config = dict(
    n_layer=11,
    vocab_size=8063,
    rope_fraction=1.0,
    qk_norm=False,
)
Each number is 50 + 12 x the weight over its row's rms, rounded and kept within 0 to 99. Layers, rows and columns count from 0. The size before them is the row's rms in percent of the matrix's.

# up: layer 7 MLP up, 512x128, rms 0.252, rows 490-502, columns 0-127
# down: layer 7 MLP down (transposed), 512x128, rms 0.253, rows 490-501, columns 0-127
up490 096:44 53 42 49 56 55 30 49 33 57 61 49 59 72 37 79 36 50 62 52 47 70 43 49 30 32 55 45 58 58 36 48 37 46 55 54 62 32 68 50 46 38 49 52 32 66 86 62 75 51 62 42 56 31 46 64 62 38 47 61 80 55 59 33 48 48 50 66 57 69 51 61 61 36 54 51 63 42 32 59 49 43 52 63 56 53 24 50 43 53 38 39 32 42 22 54 52 63 40 70 60 33 53 52 60 55 41 38 44 45 48 62 34 49 56 55 64 61 42 31 48 39 61 33 43 38 53 51
down490 097:60 66 30 50 54 69 39 56 75 42 55 71 69 52 28 58 41 51 59 42 52 61 44 50 35 50 42 51 66 45 43 62 35 59 55 28 49 32 56 55 54 29 57 49 42 67 66 45 80 57 53 45 43 61 44 61 35 43 48 58 42 66 18 55 46 40 51 80 32 63 48 36 49 49 45 47 49 51 62 48 48 71 77 57 61 51 46 57 47 29 53 42 57 63 49 67 43 54 52 61 66 51 42 56 42 46 27 47 42 37 42 68 67 47 63 65 45 49 34 33 44 56 58 36 68 35 66 45
up491 108:53 24 60 53 49 50 41 46 34 49 63 38 45 38 36 55 36 41 57 51 64 78 55 53 38 58 61 36 58 45 37 29 69 62 33 58 46 48 30 49 34 50 45 37 65 46 39 43 28 39 52 34 25 50 38 58 70 59 71 50 51 49 40 35 48 43 57 44 55 45 69 65 34 60 59 52 70 50 54 37 46 24 25 46 36 39 66 61 47 40 39 51 37 57 57 34 51 70 56 37 46 64 63 54 39 46 39 66 42 53 40 69 45 62 68 30 44 44 35 56 37 63 40 42 37 64 52 35
down491 097:39 53 24 49 43 40 50 56 58 30 44 65 44 59 51 47 53 40 53 39 36 32 68 38 38 56 61 54 49 48 49 61 62 50 75 61 55 53 53 65 26 83 48 51 47 38 47 43 52 58 36 56 54 48 27 47 74 64 35 79 55 14 59 69 56 59 59 39 46 50 78 41 64 67 63 61 54 42 44 43 46 36 54 53 49 43 44 47 47 35 54 65 59 59 44 37 47 28 31 47 50 66 33 53 47 38 46 44 53 52 38 55 50 63 58 49 73 51 81 54 31 46 43 54 51 50 55 52
up492 101:54 51 82 86 36 47 48 71 38 68 49 45 35 48 45 37 61 54 49 50 69 58 85 56 57 43 26 47 54 47 44 32 69 36 57 30 71 46 55 34 64 29 50 39 52 59 54 38 31 43 54 59 40 66 40 50 42 50 47 54 45 59 42 45 52 42 60 64 54 47 77 66 52 46 51 56 36 24 65 34 44 51 54 63 51 55 58 46 40 58 38 41 60 62 68 58 52 55 51 54 51 39 51 63 38 40 50 53 52 51 18 74 45 45 37 46 54 54 52 35 41 59 64 57 48 46 67 47
down492 104:62 48 59 80 51 62 43 49 36 64 35 43 55 52 45 49 64 40 66 42 39 44 59 37 38 32 77 54 53 36 26 45 26 56 51 52 67 52 48 53 59 26 46 50 44 43 54 69 35 58 50 45 44 55 58 42 44 49 45 82 51 47 52 31 64 51 51 55 54 58 46 50 26 45 34 27 55 39 61 50 56 49 89 35 45 51 50 36 65 43 46 46 46 34 59 70 42 55 45 45 42 55 55 43 64 67 56 38 60 46 39 41 59 63 54 60 48 65 67 35 73 72 51 41 59 75 39 52
up493 088:41 74 48 48 50 53 70 31 45 35 29 72 39 53 68 47 39 49 42 34 48 44 60 45 53 59 49 57 51 77 45 49 25 28 46 58 54 35 57 65 56 36 62 34 36 53 43 51 41 57 71 64 53 53 54 66 49 50 57 46 49 54 39 56 69 61 40 70 52 31 62 59 49 60 30 46 53 58 50 66 46 40 48 47 55 45 37 62 46 45 35 57 37 45 51 57 23 48 51 55 47 28 77 52 48 54 65 46 65 52 53 34 59 19 52 52 40 29 46 38 56 32 45 74 64 25 34 50
down493 088:48 49 38 41 67 62 52 39 36 32 63 60 45 41 37 57 67 46 32 58 54 41 40 71 56 36 37 60 24 44 41 47 47 63 54 54 35 78 78 44 71 48 40 52 63 32 53 46 44 33 54 37 63 58 32 33 41 56 55 61 56 37 44 51 51 59 38 51 29 38 78 42 47 57 49 63 51 47 40 49 46 52 49 61 61 66 46 23 57 55 53 39 55 53 47 61 61 29 61 57 63 66 42 69 53 41 46 44 31 40 46 71 56 52 57 49 74 51 70 58 72 71 62 65 44 42 38 46
up494 102:46 44 65 40 65 29 56 64 32 73 40 52 40 59 65 56 41 63 55 45 53 53 45 59 52 51 46 41 56 52 43 40 46 32 36 47 32 45 35 37 50 34 42 49 59 67 51 61 35 74 62 55 45 38 52 58 39 55 67 48 64 43 63 43 67 63 41 61 48 37 42 56 36 63 57 35 41 46 47 60 33 52 44 34 28 69 52 62 36 44 17 61 37 58 48 34 50 74 49 64 47 49 36 54 28 53 39 59 50 60 80 53 33 21 57 59 33 41 49 71 35 56 36 52 36 51 59 48
down494 101:51 67 53 59 48 55 52 55 62 31 31 53 45 35 63 44 48 42 31 43 37 57 43 59 37 80 63 39 62 70 76 62 46 51 54 54 49 46 39 62 49 51 42 45 64 44 45 46 57 46 46 46 40 51 44 55 60 46 38 57 35 52 47 54 53 48 43 44 49 43 55 34 62 59 33 34 57 52 66 69 27 36 44 62 54 38 24 44 52 38 58 61 52 70 61 52 71 38 53 67 45 24 66 35 42 47 77 46 27 37 28 41 44 54 62 58 35 30 76 36 56 29 55 49 65 54 30 52
up495 094:60 61 48 34 40 23 51 24 61 52 46 42 58 55 57 52 44 36 49 59 54 62 37 72 40 49 38 62 44 64 43 55 44 45 71 62 67 37 58 54 47 41 58 45 51 52 57 79 51 59 55 76 52 54 37 50 53 61 40 48 64 57 44 57 54 32 64 62 34 32 46 67 72 37 33 41 47 58 75 26 56 52 45 54 24 48 42 50 40 40 44 39 48 68 56 37 66 32 54 42 37 50 39 45 53 64 34 31 61 45 36 52 78 41 69 36 65 42 62 58 54 40 60 73 61 57 50 58
down495 091:37 39 60 68 47 62 54 48 55 56 68 37 77 49 51 63 49 68 54 37 70 55 60 58 67 47 60 46 58 57 57 39 34 44 40 55 58 45 49 43 67 51 54 56 34 48 47 44 47 62 49 39 45 36 44 71 48 52 60 42 62 52 13 51 57 47 65 52 62 64 35 31 38 46 62 45 59 46 40 49 26 49 48 63 55 40 85 63 56 48 72 50 50 38 52 41 36 63 48 49 43 46 59 30 33 60 34 88 57 63 53 61 34 49 38 46 30 48 76 34 49 45 65 43 55 50 62 49
up496 098:45 68 39 67 55 68 66 48 23 50 34 42 51 47 54 50 36 64 64 55 51 36 66 43 53 44 51 35 73 64 61 47 59 38 56 45 36 63 47 48 29 51 34 33 43 43 65 62 45 57 68 59 55 25 67 61 62 51 61 40 26 51 61 72 54 44 51 85 35 28 49 58 39 65 44 47 49 63 69 51 68 28 36 56 43 53 45 55 60 46 32 44 70 41 35 42 61 55 33 51 43 45 52 61 42 51 49 59 41 54 56 47 68 41 50 43 48 40 31 27 53 28 46 43 52 40 59 56
down496 098:30 51 54 31 46 47 53 52 50 42 52 25 44 57 52 58 56 45 66 23 63 49 47 43 50 50 67 58 39 57 48 40 65 44 31 68 54 42 53 63 57 52 61 54 40 36 32 83 66 62 28 33 37 44 44 37 59 51 44 30 38 45 69 71 53 64 40 57 55 59 32 80 80 55 27 42 46 42 52 54 51 41 35 65 47 41 41 48 42 51 49 36 45 51 60 53 64 56 34 50 35 60 20 37 51 59 57 58 36 40 37 38 58 65 53 42 46 49 40 50 51 32 52 41 45 43 74 50
up497 102:60 43 43 60 73 49 61 46 34 73 53 43 39 43 39 68 69 43 62 38 63 54 53 49 39 47 50 53 57 68 61 65 63 46 53 44 59 38 43 56 53 35 61 53 36 47 63 34 41 52 52 46 47 57 52 41 44 34 45 53 61 49 34 68 44 03 50 41 30 59 52 41 11 25 41 41 51 50 50 62 43 57 61 62 53 53 57 39 53 64 42 37 53 31 67 46 53 58 69 41 38 45 55 56 43 40 61 51 58 36 44 45 38 38 79 58 44 46 58 23 39 45 43 71 53 42 63 38
down497 094:42 65 71 16 57 53 49 87 49 49 30 48 42 36 57 35 55 47 39 57 66 46 61 66 46 30 57 57 48 30 37 43 54 62 42 43 39 53 70 47 50 42 55 59 34 37 37 45 64 62 69 39 46 51 63 49 42 58 64 60 34 45 42 51 54 49 70 45 56 68 47 70 59 40 32 59 49 42 30 32 47 48 69 50 68 50 76 41 37 49 45 53 41 70 53 44 70 38 41 44 54 41 65 33 52 47 44 35 45 54 49 52 53 41 52 41 55 63 65 52 36 57 37 26 45 68 29 53
up498 112:66 63 26 29 28 64 42 68 38 57 51 30 50 43 59 45 63 40 55 55 65 61 59 56 54 40 70 58 53 39 29 62 38 48 64 51 59 49 30 43 40 49 35 57 65 71 34 46 66 65 54 76 53 42 59 35 41 48 56 65 86 42 44 59 34 43 61 65 39 46 57 59 45 44 41 58 58 38 69 55 64 42 46 42 44 50 41 59 29 54 46 48 52 50 52 64 67 34 47 43 46 61 43 38 78 61 56 43 45 54 47 30 42 46 53 52 60 19 52 39 50 39 48 59 35 68 38 58
down498 114:55 56 60 35 13 57 43 52 57 50 61 48 46 43 58 28 52 56 58 55 50 50 60 38 56 85 53 54 59 38 67 44 43 31 52 54 59 43 32 60 58 77 41 56 52 29 34 70 69 48 49 52 54 58 58 56 66 47 40 62 60 75 49 52 40 64 68 68 43 40 63 63 51 41 43 48 43 34 53 62 30 22 34 50 45 36 41 42 30 39 60 29 41 47 66 45 68 49 47 50 58 51 51 60 55 55 36 49 54 42 45 51 54 58 69 63 37 30 33 43 42 64 28 50 49 57 31 53
up499 100:47 49 35 56 53 33 63 43 43 60 47 51 38 49 49 55 40 44 64 61 65 48 45 44 55 57 46 53 36 26 39 73 63 50 61 60 46 69 25 57 66 43 50 19 45 52 59 40 30 54 70 56 51 44 52 68 50 55 65 67 60 56 35 61 41 33 64 57 34 64 50 49 47 28 32 38 49 37 63 42 48 36 76 63 43 40 46 43 39 47 20 58 43 49 52 58 51 59 49 20 50 44 38 44 61 63 78 50 64 41 59 50 65 23 42 48 56 39 45 56 36 51 52 55 60 59 28 67
down499 095:47 38 52 44 56 33 61 38 60 43 75 55 41 22 60 30 45 74 33 29 67 56 48 55 45 47 47 58 57 61 74 57 45 44 49 54 39 43 54 56 42 50 39 66 45 52 58 27 73 30 32 76 33 34 49 48 51 28 45 54 53 42 47 34 33 58 68 62 41 68 42 43 70 45 45 52 33 42 75 44 61 37 57 59 38 36 51 45 56 33 61 47 34 63 57 48 42 42 64 52 54 50 44 61 50 52 33 50 36 63 66 47 66 70 57 48 72 67 61 31 54 41 57 44 46 64 47 41
up500 096:59 38 53 51 63 45 48 40 48 41 73 42 57 68 49 48 47 48 50 38 50 61 49 56 47 53 50 41 47 43 66 54 66 57 50 51 50 25 49 49 70 53 43 25 61 63 57 34 51 44 55 32 45 59 66 59 49 31 50 34 47 57 66 31 46 48 57 58 55 51 61 47 31 48 38 62 65 60 49 62 80 51 47 38 73 39 53 39 62 58 16 68 41 49 57 64 46 50 31 58 61 39 45 22 59 30 45 48 69 37 50 18 56 45 31 48 47 30 50 43 33 63 59 57 62 33 61 72
down500 092:33 38 53 30 68 36 50 53 59 67 70 44 46 39 34 51 49 44 57 48 73 45 49 37 46 42 53 53 40 37 43 44 54 65 14 39 56 36 57 43 71 43 57 76 57 57 28 30 43 51 34 32 41 47 40 48 40 51 52 52 24 70 69 51 53 84 50 62 48 61 44 58 40 66 43 62 41 65 67 50 61 76 54 51 48 41 50 67 74 54 46 48 35 42 61 70 40 58 55 58 54 45 37 65 42 51 49 65 55 67 49 40 24 47 45 61 51 52 52 34 54 39 42 50 60 54 56 56
up501 106:55 39 64 55 44 51 13 34 56 59 44 33 44 48 58 34 57 46 66 73 64 48 67 73 18 41 51 26 49 55 50 42 46 56 15 33 71 35 36 37 55 40 58 56 32 48 48 52 32 54 50 45 42 45 57 51 56 48 57 53 52 54 53 61 41 73 41 49 56 39 44 53 54 60 30 60 67 50 53 58 46 50 54 45 15 37 43 45 44 34 36 59 49 58 37 42 72 34 48 56 45 57 53 63 43 33 59 56 70 48 55 29 70 38 48 46 53 49 60 50 55 48 29 44 52 39 46 38
down501 111:55 31 67 56 65 61 55 57 51 45 26 50 67 74 60 46 54 41 61 35 30 57 56 40 38 60 57 36 42 63 43 57 62 41 51 78 55 66 48 39 42 59 61 41 44 56 41 71 59 45 48 28 56 38 67 30 48 62 49 52 50 54 60 51 49 38 61 46 47 29 69 53 47 71 60 63 61 57 38 49 27 58 52 47 48 37 62 52 61 33 46 32 30 34 33 22 37 40 56 41 48 62 52 42 45 23 64 41 58 52 66 62 74 60 59 58 50 40 63 40 46 33 37 57 55 48 46 27
up502 094:41 33 50 82 51 35 45 46 48 59 54 26 39 49 63 67 52 43 52 45 47 43 20 44 44 54 48 45 56 46 64 52 60 11 30 38 75 36 55 25 58 47 39 40 31 45 64 38 46 50 52 56 38 62 49 63 57 32 74 33 68 48 52 39 36 49 34 71 64 43 44 49 53 49 54 49 69 58 62 50 28 57 66 78 56 36 40 52 55 46 53 47 46 47 47 61 55 59 68 30 32 60 41 66 49 45 60 50 60 40 42 50 64 43 56 50 47 52 45 54 34 59 49 43 43 33 34 48